config.yaml
num_hidden_layers: 16
hidden_size: 192
num_attention_heads: 6
num_key_value_heads: 2
head_dim: 32
intermediate_size: 384
vocab_size: 1666
hidden_act: "swiglu"
norm: "rmsnorm"
norm_place: "pre"
norm_eps: 1e-05
positions: "rope"
rope_theta: 10000.0
rope_fraction: 1.0
qk_norm: false
attn_scale: 0.177
bias: "qkv"
tie_word_embeddings: true
parallel_block: false
init: "normal"
init_std_qkv: 0.0254
init_std_o: 0.0254
init_std_up: 0.0254
init_std_down: 0.0
optimizer: "muon_variant"
learning_rate: 0.0068
lr_mult_o: 3.0
lr_mult_down: 2.0
beta1: 0.93
lr_head: 0.00571
max_grad_norm: 1.0
warmup_steps: 200
schedule: "wsd"
decay_fraction: 0.81
decay_shape: "linear"
final_lr_fraction: 0.1
batch_tokens: 32768
max_seq_len: 1024
doc_mask: true
z_loss: 0.0001
train_tokens: 220300000
max_steps: 6724
dataset: "wikipedia_en"
Each number is 500 + 50 x the weight over the matrix's rms, rounded and kept within 0 to 999. Layers, rows and columns count from 0. Numbers have three digits each.

# layer 5 MLP gate, 384x192, rms 0.127, rows 103-127, columns 0-191
479544452453492465527493571401409430499509458456517453476579435463546538578500478525548467494520544577517536481524463443479548585463451561491568355397560506407525545431399513508543563496446546503565519477463518453476525443498523461542410503499528400552599487535519566548499504472445560484527551527453438454569512523545524500531419452563611535429477473468477566488469556436510460521535520507583516505559501550509512476457467555466466481543442562496522511481492518443403479454514505422556544534473499508472540503446475429536464461395511476461509511512580473461487576448623536507
471480477485508565535468462442456486459530533514469462436513533545484449547528543484569544495556502472404574541543587436539476495480464457506470607466624549547473586473443416444515495505491418538408534534532528511486458516580500501487589615572544506499489499539551432541592452488644409472533575576495572483520514460471496538568497484455566379619450552495485545491551566531550488508437557507567473519574513477512437542531457516535505430513452511515521469476509519474437553434500469468537536511499418473497494472497573536496440490535584498599475460453532456489592547419438564538
470471497516583545492602498443560572490584501566475494547562584466587473475586375564544524467520432484552450527484509584440441376397522587487459483575519527494470554480554582448491476482469477496509475585482515497502478520472636556563416495453515556520425502444358472544492455524508549573449497512549490559498517494441532485482513496537432475416594546377451540522517460504512491430522493453490420481502502576493611531392490507551416393548489414467494429540433495533510496444521457410375477446466443553497462490578600445584564502498502548477583538533528477478464521499559457481
421523484483516507514450513550559452438462478419531537515593546455488491590342510439499531509537501462484540433480517480435529559640395502552489486539430440557519519510441430506508480523551511522566461458505560454561500536440555491487511556556458484409520520506420518421567527416375466635530491504546585570471551467519496383486442446544561497546519562447483482518492562467525562460587526429567507502583546423375491525575437465481490499525444432429428469553432468473434489448525589549439633559516551497506516595491521554462488433524527553499441546507493500538534532495657523529
421469621550480508532411498420394471479453623500575409511420447485497469576432407556477546512385517498522449590519513548531446520441475455437493474481475407554521494395496511564541500482532483460505458540511489530446517457507497510525507460502515471593461529505525508421560450426470396426534511492550507522506422514460485605527444650527574492442479455513439576541498595495521380503507407575439523478495560424524601531498522442497474607479409501474505406457490531531455521546486442466505539418539516484527487525549501567549420494534505528526581530547632379544432520548442425497
510487460464379395402475535557481621524477491578463554419521555562619424460452448510527536479520474494521426524451534483492393543565514512476457492465524523477536513437490419493574516498481519581486551460576443453470547502549502433445398520477455546533508519573403517525587546475487491405477545477512521475334562477394513623529567548469454533530584579525512529444461537368550524464418498473477402479590533566533488507482415530542580485506434435564458457464523559532543479473501525445529515490559450536457508550460542602596509540455474570456565468405466542477497498544438518454
508472473506509491490589550509435443436520555584472412515497434585486483627604513427505528525498655483548529502613475471486566563544524441602591580544401527572456527471508434567535584526582561521439528502457426522494451505455569532488579481434337536472504611568425510486493529528460531453512615453507533515623585496483511462438600548402500515484481580490483507561439478497468564551509490512504457432421492532512507391567402483343576442482482495478505420473515497506467485651506520532492496411428504416462549598586512557401446515498529530499568490522471424522506554495560406553
400421475552532538470483550545394663436514520495485564490547525437551581464414475519518512466510487461429527556518518497536528498514520503597566555525515418451626540541452478520476531538471522471533380527444493542484595572545471476490443548520463504475425511484429458532474571493566473450532468503608399485549602578460504454466472448473536519510446612634532491525488468419464482572525498482536458448534498478504558541548455468479521521540443466439536476447544542382550387425505464488466521463467564518502524464491538442471493543549589565492498520483536447522503538514531419478
507532444472483576517395471499432513536508415539573486489514525463439433447452545430465491488517487496522444521439557512456474467498457453471549521601490458542501518463511350504513465483418547440533517525518604449495456572590471454578513558538490525401512463640525553489563536547573482495481441459535387599545519339598506551425586556548466498596475499568520468466517529567492615460465432499580428449534496496493472459472419431491593379559520432519616570456474539468420551471459488499541476527561541405507525506493564589575484553556531543515436527490515490519492467388542498501
572450571401515446511492492390435524518454558575558453486615460522593441515438543433542507486608497559489556518417570389530445589433547491540444472373505511480518507519465563604570609626418457471554483422473595510515528496470533516429489477563452463490563518408510521468440439473581551479530498521574539519422518474458500500437517473479425610471452544520562562467529465584477503450477465487515485458548452517550454543414437405541476580498508509458545544501517499432437475571478493510492527466497524547546451565524501486534557421464562468576533499494549486464540544487473491520
498403494502492524527522534553492472464545531532508437556477565419579482404534520472485498480517484535454512423579518510512537514497530489425442560505544558597491513569550561505451476526574439439488440634443481417463447470560560473490573448493520513515474560579516449505518467556533558474511502529463492527535585543488508585500529441537580459489434612481423491518510460431451400461496483416540588456548527499535535602561508513488446533493550510472466597435538488444438455519438588446567574526508573413552513567382541547547532468610514484481541507510468416509452434513407530482
456490494444470500433479430507498511420536445460436440461506449415468473498518493538588542527485450501517471551475482552560584481484487535420426479429508607541517440533467462473517503481456488530528458532525506442453434500497454561432455501557410525500537553427465418572551490556457482502390512458512465589517504457483577480555510472518538428489515396563631535489602559514488599432485560515528451587535514402561442496626489523460557468465453494488526489358458568422481544538432485446495546484531567487532406394565568475519520500420567415531471551373445438495494528437521531418
415516496465554500514505439525551515492544488522579460533506483485603378545518475519562497518557475453494483608488561494628534417488481491440476475444541560463531445489494624413502524501469421445514427447514511541493529492480426529532396501541453574462507552489441464478566513570463529557462553387443538551644545529532532509443498524470454480523503629542469484457507497511496401470557543567568464455421475525559533545538441554499508578413491518525520475446576504476530549491508552519499474443478539553542498445398557449490408434475489476462558469447527392547502474423491544502
516504527574535555559534590436498474479475534565502523502507365489518578480519467448410502553480472532503488531459533517462544425482558592426500548554520443491441523531499601487521509493474418529528546465496534534550505572542504550464543565527537458598502432564547565458533516450403521463542471486506520454425505440493607528423537530482498622472461590510537485508462579499506580591612478484456445534536582537534471451519499505455530432544458538507498522535490489423543488491502384535514526520513522454559524430531507601455526559532607481534531565491603456423497517559457517499
514478543463498507495508432521536581516386492489505582483447579563606534529636495477517443481437503583496539551506497459467500453502509461473458556448476475542445433625494451495475535458417509408444513544526561543560563587501510530483503489476497538375494443481452411529485468485475484576507541467468570505527466612499578637484561524495478431436613540481511529467496461494446472520462470418586569463532426540531511541636475605491559579516427452475502457426425561452446402514553472497399531464585475533495524477543436503527589503524449607498519400539446444561498483491464521449
493519521503532493468534445463440568524517430483454496505448461571519539545513590459438548495482523363489436492569560477462445484486476484422576451454486551440539529473584566418526484521505492451600534563467560470540562527436408582558567481526464509508493544544455444530447525529495497555522563409520570437501625519488484436542439499523462507444580512530363484500488498467621487525443520434554526422548607569454525468516585588568543506581548597439509580499523478503478506493368497514504524593478547571434474517543479520623485502456484535471564466552501502483508464541558509507
483418484456456517476498514522558443509532431559575488465502434475485395515509468490455429518447603425475537572462544431511476537518532514474457445481501484507431467575501505594519506453492569439555499487565501532479550493508465539572510375479535545490495492547372460506518541444437474503523403496448496561473472423586558475438472604553531493516517538448497485420581480502547477481503474475504506545495487453550444520517419422486529519478417473440589420546590373530501553456502471453562508501487518497504502496509503519574521415519560530499497564544427481476540528478607505489
486559437519521470417599567432456520520532556554545499458485559478389383545504481514538490516519512483418496466481508351503562604478476487453579359426515532456492504548541495471606540469556505498466564498497539497552474510465424469570496477478520494455537463502573389485534478478484497514584485518451402631501584419424475481553405451448520445585492487435624492446442507466514499419546439403583470569573613602489527491562467526515461519610416429504556519508518514534497510518615523567506472474511511560465524521482492475544442560446503450493526461477511542465497493540539426462
512462486477423536496472483575468439443570443437469468520477557554471422466480497434529458523497486450480424534450530429466527448562442451486535486519425571503431571502484453503612372546518545442562566607517552441467459496491488412505495522442551554468448561550501567536587563475559529476566601491484504503504532444570417470515569519524468501517496482488564523463501518603500443565492485570571399443557531588406478468533497543463489525546568486543518455508524467522596578445571500450531513502414560454468465466519565392505451496535565444470472469475474479599590563438522427438
570539406491585544505508476641484526444508402507576510540471554564476361549499500426497553510492505532436487539498494555557479500480386382518449445494575491567601370544501469622522471586533427558460580499453450513515504491510475499549485511601454472551497471462488522544522477473513518563491470512512531555572552526441445591503482380500591450439485554511508513552430541499531424394563530512479480495502567475493455393561454514400531587480613563405501526491489446423453643470578472529422521471463479513424488449434481533523538573492501445511483496429473519553539440524447604574
502511429475466540449543513510497560475423512465469496482456388475472391465490393548516462562498504547553474500585456485470524537501438492573453537410420417559537532496421589501584541448532506452500523572497470433470565478560445481423530455509539522515524512460457442505510519507509515528531519562525474535600578490573514517440557562408573524352573463502461529515466511494403466479414415427534453592541480476474492378492451553519458477524390537437456573591522550546497519514465516434511530496488481564573452468535543462503581413438525471557515482540492461529543500470484494464
409477428519491444485461551505490418557534537548542554575541493473545512411521585452550471544493450492413475556506484389593507527477470491563467466483554463549535521606437457450544577492601624514463464560511563410495494472473467541558532497483472485485443527527454562560404540427514394605499464445508502535480539483435532582545582470552483578533476544501512498512508492504564530484558540468461452535537542466638429456440523515497620596582567473482539501454510559444522534451423602507512462504430546493525559599495514495555520456526508564456554468509491459545484550475533555461
445545491610517431521464508445509451444470500427529487484551458546578450461458562485424506530567463460483492494514476391597496536562469475435570485502501478466517426556517501521441573470497491476562445573491477426497501523484436506484455524578425476477499394494481536490528504425536423418426441463560564496511531507525536548558440512585496541497491529538550534475506527421489452555503382580464537563461527536459486446534506478432547552459577476488497549587446561453499469451469482558480497435525387556460553498482534507480543613460521498518458483473475542451477485604570463467
475406476534544459425558549459467508501556478507459506475438472457460389537563393453521450554417513550602452523455512625451398459381464543485412552522502499508476487535519580491492534524535519459575434484559466496483446485532538482483494395517558509396477476446484418472526520598481519433463472494442533563493498541492545529521454501495554423503470437535559582525455500530585601549454496460521555445462562554598524520534618566397481492610464524560496523505484547464421546542450465508509499522491455489515473528639384534565513545504421463440597539514518463539589558448428566508
462561400508446533519489603380522493399460556569556602491481410604420591417488554536427438461425502502496468562494499466450450491498468538549515465516478483439527548556515532467448589522423558486540575595503451394538564428507579482469488546428567498397450512517527612419500449384476452429472488462504473449508482502604458425482518528556446542489458487438502515513551509450564449540562513551553540563556513494554528563517520468403616637528558504549597454471472487447464525526449534467451565527539425366456420463487482443540529488385517412505476466433483510556492439549558442520
# layer 5 MLP up, 384x192, rms 0.13, rows 103-126, columns 0-191
538450441400455457457465554567472434410497558515486382411439619555476469514452520519508487569373475439582490506482524472500443473563474543445445478413505466517534495605533549485502463570476481555532477424534419508504497528505501522462530472562460532587408411531524456518521525487483511533507468440535457452539559500515486415457510485399450511493486479552434519496520445425380513457588482512434546513465477596487520517530479526532447520586472483478504437448554457502450510469635448595523519502579529521423504424559537518443508664520450415434437561579483490474465448520566519534
559378541469475507574501534569470532505468515528510504546531463542498556462470463468431560478386471522485439438460553621490552459532586575529546501424517575467435537477511469562431480565434483380450479451528480450574449521545520540451433487501501572534441391445531425475549542562443537443522519467605452473480593538498555486475608463471473466478534441459500496512515500425465541533587483475419513381461430528549472484531520532503596478486509453534568484470531511563519528524586473485404445508471570530496458535489557502496524559423513458484409423559428530547594529457539432426
496474436484482500440479503545579581530448515483538467465519458560544482449480466458532448457481538522530498491446560538619470493425532514520461562568453487595462551588578532619476572484566486527467484509529471494576397492497492479452457403579463522548589435544448424447416522507525550466485450478474486604431461537553403407451488458554520605482522541487474536505520505504537503489508516389501506523478543459511571449502514560485517440581459477469461498506459548539466516432464473537409371547513553510454446396477508443461552516455497533402525534541448533561476444517496553444
487472492488450473556465490534406575449541477458437643473546592548518473542436453522581455436448535553502480467442539467519523471508450562453520528551587588536503565519412514584552445589483559506556532491566463502497480454476400524573569503518575465553559486576503502454544493551345510469560532477405502416495527564335504455500334509413478454564481521563533490463500542504479523537529411494567519605574475507449432539517487539495525539529488593508442491524498411468538583462475539439466433529518541501403332479540500586463397524569482446525543464570480487457514468514407513537
576584476499592449577543574449495502576485569472401516465496497412457555441502518449458565477478523494452549586500466536509480556475505438514515493429456515489444435492495442485456520591558479470528438481467374464528532429424436503569502583545415511422445419480478497493465549506479507395485530510556470472515442503552576515486431442442456439519462552561532473535573538529558543380611376558587556434537457518436528551443554516573480583530549447533528516492418588438389431487498478352399518509406533499501535526568563407481485517543494457484567533543496457556474498534411384522
523428472595444367569537453602501514468469443470554557474455513491461511516407470423427530476438552577497578480563479520487398462349484429575612509554518518464501479448457487402584410611475464435524453441507457479558538516510373540519597484481500434501498564577591505549433496520494448470529425407481551422625482461403589483484395505483421504532482441502335534529512516598546522517557515489409440489566500457466518520551475546549488416462471517552505480485514534544543508505486528543515420510483477521479483505463571540473480497488540568502392519450520502454502536508576544443
391500473465456576472592504465503506441474473453547451407450463576434446451399512519426424489587475513478575573549571468437591596583520485495484545441563521451431570522486440548450586401509514544381567457433567437547423553574498571460499586489542507507506460539561540552514476583573544486459430632529484454453518385570521446519507508538528461509525496552520513526467473411577574545536491431448427455520486400535448400585516463566419513496483486444436531539562525445535444383487452438574511476461462471541582378487399591490493485480529562470507557509523455584517451608323550482
581511502485543494441500584557591546428496576471461535593544455578472482490615518535460494562504503484493494508438541541495575385452493420476498541448532542538508482511538425436451609526390460513486517576494511491464485497558471485615512541586468476481513503535471507539519581544479519500533521483452544434483464480529504458543522474474518473439421484471456427503503439424521488545533529521542494491475476377561545447523378459501476469449520465533551365547444440432508453435489431530467533619534529408429417477416508477514552512413452388438503507462500456598519528419504461537
528478506412524502496547499535474498478561571550535428508468501483576565500458536563498523443455596497509531500498469630431544530526466488578557554530484537566537452473498464538545592497608623535558420492448415508466548515402590425468510521453569454522495542433437490448598501486618542450509575509528629539526361389450466469571524509540514345452498494385409541504523494475437477578557587495524511437399451545526524575472624500541427528498559546385450445505507516466499532541504468510386471456510443392505513533519385495517506487546537420431600447504552479517496573508559494530
466468533555471587488486473498463467423489531442491398517424496392465550506542509429481527519486423537551459479519514499428558494530547542567498420485501486417480493535478509418472450420548593477446477513491452525466497505486564420535463614470417496477501457526370457587347519566394459528407619537619475516622506511456542498472403519436494474531521464566446569568479488498476551519468491421443539528488504516491561494453482527495553523536518446498533580465451513548566448471557569526508493463482509480492496513530437564391508512521487560444520552459512524557496459581529499523
501500474461561499481609490428472427451528512481487471424507529473472507482453458551589483429495542566491495407562391490482550605527457475376519416485512483481513446460538532592598520547571440395537439474512522521493457545533489456453520453505528436527582386442520471507463499454467550463498452444535492472555436489468481454523566471466548440538384539479542618522581424568491470439429522446443550483511514555505616516554543501464487567496431485397384564490487557449544525532462448509493505454544488561551484460438445417601454560542504518492601476575552536496541535569490587524
490577453495389520509528438484534523488538446463491545543564475463472571465575458541451522573466443496461522541503546463465464578481499524503392465454576579559485541558448535465354470519529540553496539477565519501491540469504485415491510455560444435484513341531561450399450604392509439430556479521521483582519519537512465580529586480529419458556527511478515470470463478523488430499483485552568525567536503507563451493608553411597449576518533496433512540503515448524534463505501359502467539512513473501601509537452522503515450501451536510584488505481398483568557460544461461546
534442509537519536516540461525400467540534542451521464522573602477530537416457522408488504543412523476451543475542499512497420470530583481497486505456481515455561578456404516474444555482523502451481501528418581448536389501512504641407551556518560351468391420433541440493475488522465478525472531444414435486588539487507557506440494542510571520514519576547464534546496590518493450555464479472576597492484425547541509530468419453431558496509442498415505512579531491480505574511497601472445493520481430476533464505514471436604510565504565457505505582543480476520477574530510464480
472619568541565493442479458425484541482546531523549512420485517433526523523547504380527584413577448543493474525434580500444584509476560561507478496418526396505498556532434559465594558422479442450481581536480502498475501540509438535554481521435581484508437459536438495514528459509466582498507487482489480461543537473519542486462518463494485552378471659463525505554502579559443479505568548577446570591477533505519484471519452497460489459556501609606506529501506509442595524502565427582497484493535504414498531477460413551462577572529599512513609601472552491441528530513492501458
497470476467482473446539530437522482519556524539425534561541479495601482523491503432503577515355448498483599480504570492431511494427463474456512501525494563408506533424530510533642476520387486517536508413423456548452496495491505471448487483537514474511599400578494551545566585450499516456510343487464498473427547529576503489487490494468534558465483552558509539479476639562491516589496382457487513580431503386462415447561464546483525521412491480579501478521553457543472505534517454373511389523493590477490513480435527540421435439513470533426484549591518555499513540422496515550
452542561494533450452508503563479494468416491485499538470488550469548580589522520498448443417494569469522458541607449457552508497552456449504559466379437570440499498514478522372486476583487434537542457493458443476473480449514488424453493507482495459545527563419425494491483585536473469458534565521518418452553583444468503477470428524507571471410507407456447467476576476548446588487505534414571448509573497550523525504524563501540498590518541532447503601572546423423421498482489537550465590484502486522542478614474458507572606494499530448496486426541463506534569471467572471502
517587443454428447560485470478439484514466517507463606482418503458473456492559531563553568504459486450494478524531552500561591504528425528461470494570513564466513477513415513386445490564604521530532478502465542550426454535529571507476470517450508563470543542537583511474388527474426406464435500543504578447496505484475563520558531519471443648470455511542489517513477395477486601447469483512412571496515502508470490497506556492521465427412474593475378417511433503536490441499510547519438428486515570502398515522553446486402532448481493468481497452535595557581575484472502443522
492370518487486518499578443584472564585416495585473446454459491530492460480503499534557455478414507476506444410482520474493517505491463513511434490491621540492489424477439556477504490497568593473498526479460504506502529599501476584580531511504489502377487437480497545491540514391504444545612481561439459415439497322419543531619494456451490494497522457384544479471435577498557520490551459468573510541534524528478485571489479471499468452471521501420497494564523553551440521523444549515481500531565507471474547539553608481437489486423449500560520497446449482449515529584486464547
590486524541506556614463499534517467557576461465390500487577478539518510460560405448570439566518445490434460538487526487418570440559514488451543490544505504441450487562450503470569417399539561440506477504395493543550490534492404473498441485486524481484504562461464532506620540473509543423502572438470461423485539434515463476503542534520485420520521460449479442527537476573621455474553520608526384507534508582498541520511513599453518453491589487580506481527557506494387563446492514481482514414452446542428542476522571453576480529597506453517442413463535478617591578559461399450
568497601523568515510508413330454416462443612573522592476491519456447580493427508531560509588473540446603496463493556424567461461595526438501601434455597427477595451523475501468473485454444575515468530400458481486454446564420522446394534443539482605505499520504469547535472456502604459553520429494542539472493478487526548539484471564495497517510489423506461547549441454541534519428461488527516486543491557476550498502508475517517586444495467433510515431469427544504461484503454502500474506411515555513411507419529536440466444529394470452508572587503562516434467532481429458500
462481450458434461479525472455446572473597564499585444468537561530542513533450433456516566461464525518470455537534557449641525533532450448370481590480480466426566515468518467480567447515462398584543475437491467527575498514455512417485441572405503469493553538489490502512447494451450522481439418644518456457478538499534553474522461468503489435590516451566535540561513504535522494539474536482522548548505475498494509523470528450437529469343428401520556484485510480457605467545544425516544477530469483499602421527544439564488464578473489543457474533473434541433535529584509548548
421469491473453469470438528419479396499509567423483472532519490559526499544509603540494479457476544526509489501551482467549444563498546540527590431510531628527474503460512429517444486489586573503548542470565507462538442555473482537562599467472487516572579487437484442512468465432528467465537531500484507482642545562466584474468400468472593534513595464476476446476455547512528627454511535472481602500456516584520435549553404568415519603447542478516592513523477431486476460417506504447513552578453410525509598418510511427528470506377438484462452449412471525549556518500454623502
466407441528545589484443519468510559497550451551430472542474451504522540571519484524527551521502522453434572466637480491553472523532582553452555543507477597512459460564474475489509475661516499533506471459445443495419442487489512637500402565470490411553475533434512555498465508457595478476499468511523444473524500543577567535521552452555397420522515382499525381568482440484498587417556573496498473480525556445527428464456485467520462456597518475531529460573517563482520392513470504553510516476470481487518520451529489666577597533476383531601468515466515439472527431557475478571
457532481553477503548456432523518461528391547505534528553572584627517517468475479532470398473461519452531476441472433442508554413488508513411562434447563507526503507477502442458519433521464490466453559506376492479464496460494414543507512542499485576431507430447565448518531385475423468564515503421502431386501449453483529479467534557441468524519466458484423490518569478500558475515456503551526499554509476408478399474481499490521591504577522508523569490493514504600532442473488479470490427408428536412550505539564517496431475539523578465590611421506539493499358437574468415534
# layer 5 MLP down (transposed), 384x192, rms 0.177, rows 103-126, columns 0-191
475465433509450532511584524423438515536497388454437589526549469464406526419534507471488528473571439580460525560504439565397473453555558479535507532587570447509447469573502446469536434597522532471449468535490488582589461504469594555497506436440551478496497503486550473517474496529562471501522431476484525479482445437435418560526441513476450532621527414446522486530459427568502433474537511612498392528417530491486505449418559490497512447507546455392475500533484461463488477562518530521465558521502572481447513502461519521559570415481411537441418492429510562563474338484505468540
491473502483424477471455490546405434515467517490536485511451520536552494476556476435522538625484448464493495515538575558518451548426463483544499506500462493588387502484528550459447412484588425414585575534466586507491332424503478582458572416478606582545470463472492478480586444479456523565491460512535532581499537460554506454460538528515508522467472474476501489586509490466507541491533529423424487476599496491510542540501461547394542469429544552513423495482502504512499557559586485515489598552460527506432535572502577470506489513489455486490449544563549526485495464428547418573
504446490575455536523566489531438585474530516493448518501481579483541477535438475494502442520514450449541490475418532470506388507509590388480527456563523530428505492555487479635475560487372523508532527490536554411569404433588410511478504541571602567506489607466533523522537486512533517492397503503486548446455431481461498546415588452525457481571553551488493484455480406510546482528571596579462502598586544466515534476554446465503552519469570466556460487499470452501526478548537449516529457444467504435549584384541503501524471554456508429571545536534586519481571526527546533488
561516556431479457516518511599492448577527475429466444492513445440467492476473519541586525499484490566525577516415482593510497545616424491539491408575454413443634489537418481456522517520435447568549572474604537562477585404401546446529424447536512520587478503485466479501545490491568524486437485477494413534441533563424517446484559427444466505484547428440478460508421625615461448512522410495445450432475498531539532548560528465504588540453618550461444417536571522532493469497466440527574507429376463501475506572489518506540526406484440488452520436525507579520490494526482474542
554466382512502514461590454521542486539579579493473473390421562541621441441480530507432514412435567481535426501605506471523467512531551491544571565463490506461493567453532501466496460528520497497573435512423472459597477524494581495544514508530444523536575562551542541492396485498474442561540492468495554491538520507480561465435518450496423506419495477370363513489441557486550569505502501567441453566537427431456474499516474489547439466489530502447532494505382518413524466513531508422575441628397530528519543432510521475466530512541519461545470489439574431399488481464512431450
370544591514551433523497495520428578498567493523584488527560536497475503472442552436429624472553486552499491558485533478511555504463493537573497611463454493552535571592481547542554556489445485496577493466525574508446496431518384549503558498505591475508488457440537450492444519492508422550438530501528525560423524505583611493555551550450387456505507569492489489456451459571451494526516520520546505419546411482553509445420444481543527450579589507519520466481509504335556472467550508494455576513645513590493497487535494536505588540479430517476498515469458526505502457401540501554
484405443506423526561555466407524426406515535514434549447491516514496427415522611548505506465525421516529455569497402564438503515473531562462562438518467465488478478616510442575552467478446393566516527497484576563422503504512392490477499452541530487452501468543435572459496497558493548530564527518532523417501467566549480484472515460506498477456424540566404562466406519463554483555531411542412400508475445442452499400553544395512541502492519519502531576537493493442531535541423547532499595487543565496381469504592475558424438565474545483528434421464502562418532448491425565560
504630491393486517539606506520508555555423507495538507534501461609481524518477516470527449507497512489534517527465472517522512437510461477625525608537518515526452481451535491551562550569397482497484491638478518536499492477510518492519398476423477546513498487513438546434427435481480436513430545444432491553463475500467488468573530472484548510466401518472491458471549470576454452464463486563506484484420551404388563536488479495463562463515508494501391531451495594476478563415547474510513432569446531500481486527467433438556489610391538453552490493529524551513496537588438501454
514467465564556499475474548606514460480519511581477461415559488482551615489611473551541464530537461605482466542470479522589496563521352579454601451440517499458500527432559535484542481483446533576459455502511540483446598452442555532512446498495562441502518471589456596602537519556484526485534460447462444509446402457506465509471471447455496449534458415418540418444534498463462525596545397461537540614515565431468423489468604469535540455584538545524480616412496617448529512495451549477507476466530423513508556474429488533410518490475557559419552471533584511572420443490470607523
511539612519493486476450540511422539526516487583543454430531466526590476471494539566522550449513542521446509578457508537560440438451497469444420500547542484615579526499472482456455576500508505495415464472556448464521500519434454520427490514509479515482482512535579572528475444568459472449532381425495398463508557487457454450463483495553474537558548448521450530527551464549448487434569462539538596516540422522553456463471512397466474506556530548544521490532534389558502551584534459452478564419542462583565594602557547501526502527481537570510499527514451451458446426422529516589
486592564553508508447554412480540472459444511432451459436546436591333476570535453483539472492414517580504414492462511511421521451475549529526376454410481570576593471530506570580513493523510465593454518505493411501467515526506456467488424606556529464526392579486413555414476569500478488596620564519490449481493514500429500412484536402506521517489494480521480534601532522473389555431516466421438376516567519478493565553433502492516477494554488528454499514381590501523497488488475519466498513494498469524531568480536477499533571503552533450590529470503490479497566555519562558501
405476591577453465463431521511548515546461550568484529459519460521438400594465580507526435533521563413514443548492504557473541497394440564489468518519468489502590461585438405413425466581563421518497513492472588551498411494561519543455573565425551556548402548536480583383526586563549519514437554498449492511573474452465596369488572568457555541480522485475578488418486554417496466561523498458511531479496520500539477446475434521547487478539539465440495584468561519479524509554556453409527537475536513475471468452514414589533546604362486501538531518502483420623520527446530563531
538482529520531522412461489615452475458549501514480460456475516469536487545619565467590485510535499535546386499580565523412491474473442452462455457430424516476512459501554446495523533431369506546409573534596440578490560584504445547561569480459496420532515554558561493489536611515503550536484496481448552504497423528558442465504507526601532529478541472540517546493504515443463498479557510431544446502415484431472510501458553466510412539513601563478451453479511501513506509482514538518484506460550479461494424483555500500384584479421552606503467464531597549508546441421490554512
554536512490536565525475521481579504447482415432434543450456562511488582482476515464531500473557405398544603449495433563443449488514534535518543510483432511491486433520536499441472492429444430488509475569563514569441606473422503449594497532557559409523533529488562518499583572544384567426443480487517456526428487426505606586504543517509531570450489454449589521466523451449496522486588439480462561536521497451495469483477486508535467590482424501471462429538440450439474381568620489481554550552517558588578451448486491434416501556477542438353550572540526539453518497505579548471
458525525470475497428510565511522469387505490549489440470555508566429492495493498445491515493430592512441576448470475468528429442467472515487335441551450479494488456477523482549497576585545518513488548433490433523510578450496427447424604487584533441558433427436400512529518470454446479529479438555421414536495576439594513540535503583531432571468503576449472490611458607447477454560457436424450496467512430489470529512496411518466440445466438503497524505515479540465624468559403492447503548463533451485534488398425509480414509442563433459462552573571640503497501559498497539554
558413506440522556530554478509545531553573549466420487537459535486492569554570572513536508525595653484589387459500535500595445515477454490533546403465511485473544458468508507502531489543553465601553481489477463516411496456559542574533466470491482392432468506445512431552520572491497440570528471526578512523436568484425490452589466548471458454470586454512447478460483502454404500375507477511610474567509546551588497489529593512609532528550508571465477519511478599426468469551484462508431479608480521563362446520493510547466532360447498532514483518499484479504460485503515522467
547561552556468481603473467424560430576538471472519495587474536441492544488468524475489472435388499560487557470499530581509447561520521486531491512419597451514492527399441443517486426530432467421554488504510380433545578431502478521421606558552529561483412509496535504478466509533504573416543397514577506485562504600493505505487499510513501574432454485458481553510496420506502435456414510497543445522432477546446474448551507507450514483466513491511520485442470393504501445501540439439505510520438499517548491471506439535558482457582445486466445534491571555434543419466543436532
503542497545551552539464518405519470470516552567473527480542546453407479464447547467502523596603471559544483582460489535489438540555608438495469427529488556406494452524579384517461504470438505494467492523505504516541392548428472490522530469520469484509572517525528538506459557476496411521486511540405395545520496458411495469500568664454552453456522496444536571462391494427484477424498473427530432516520519399493538427518496481480543539459501560434492456559556479483501459573561418438498497454565476557464484474394432439509428472479592502463522492524446462541506439523473454489
554521615594464401385451531519473435518561532625430510454578406480550540487528550497580502478531491450525513535497531517556476481610504453605481522494416463520528472580577494404510388525520466528561513510464571518505482457560449540520472547513567482533469485458458478482522615536513441474544507500535362586523500578459496497455450431520470490495514501556455491488475435565565615470552571490528495528499577478564567529467486501509528580383533543440512438467581459414437407486474424523490520476502498518531603426549575497452495497493514562396565424480496514452548427529571524481
600492500492434519488524523507398479441431461435488604407392528509527471505525472507531542577511594512581408405460489589493470552554367492490520532531537534494561546498514517470463478578456380550501567577410386572552527506436493502496551475520500505520493446577485485598529527488517523508532461444585529485523515521552646563579492463444573456535603556384488539507526559428506441431519478555472448459598506525427353579554459465513518557525546451529527464538577490521548489509482519459481547562482512457501513467468536449483474509502457444512426460466517547538521632492518516549
464540504520399566464549593420529529443560510421513482583496434480531491580451380543481393514509406490526609470577451502517544528447567494465553427350491464505494496557485409532492467503482518488480517462548474562527503494500547557540511515446502459513464479450523509566512480466480432471486596594423533508528551499555553464409483589501523619630566506477573506494597524559525562490471447499475535477460473520438586479534430441460522538499442515505438530457534522416463484582445452486496452435463495502479557481558514432552540454522503566440494530498546476521356478457517494494
516443509397479464526424591523571572414539574570582524507551466503575445479392485540415532524464473552579517488595393447438565575548460494494568502524490542520546414532480499453468539508554517544467543419457460435493555325525434542423465521513495454471556459523543455570584508527513542538442461511497384558660458534462467482571456494460598566537478451582458466395459583507478554526513558601424509491533535542459567482456473463478449510528552491505549524566510501481544401468498499431474470431531450441534446510498475470540486507563472572504550445468464587594518580521504571470
406449526524500589537462507493429448523560562513493517535571474492531578524510526469526544483566505505480489404522558563422434536505572517537399520488477429440492575449417471504603536610513452499636423450478482566429524532449449531496499432570493543604527526467499427526521584482561504454467514537510501484580543453503497391442551600457461436480633525568523483471423507424414454467419432534500501482556519456518500358522535387477487489512556533527492541456489629479427500494504452560492501510472510506552453633425568444479481514553484560582593551523532550478503541518507403508
486360490518576531365407484483445564466451509595555466582468444496564541530478470546533600454451520504475433612469525469566563414527423475486464531610477429439431533571515463565399474627545447429567515443654515508573479433545515458545495431467531628525475535509520504540574470431463557445508542513449509474487545502498395530473451441486533431557469446539517472565494574449431538463608473468495583383424502544457555450541541530497428490532509547559477550515527490399365513591506497441485505540488518521480458478514474501473544511523484549464474468452575530547436545406526480511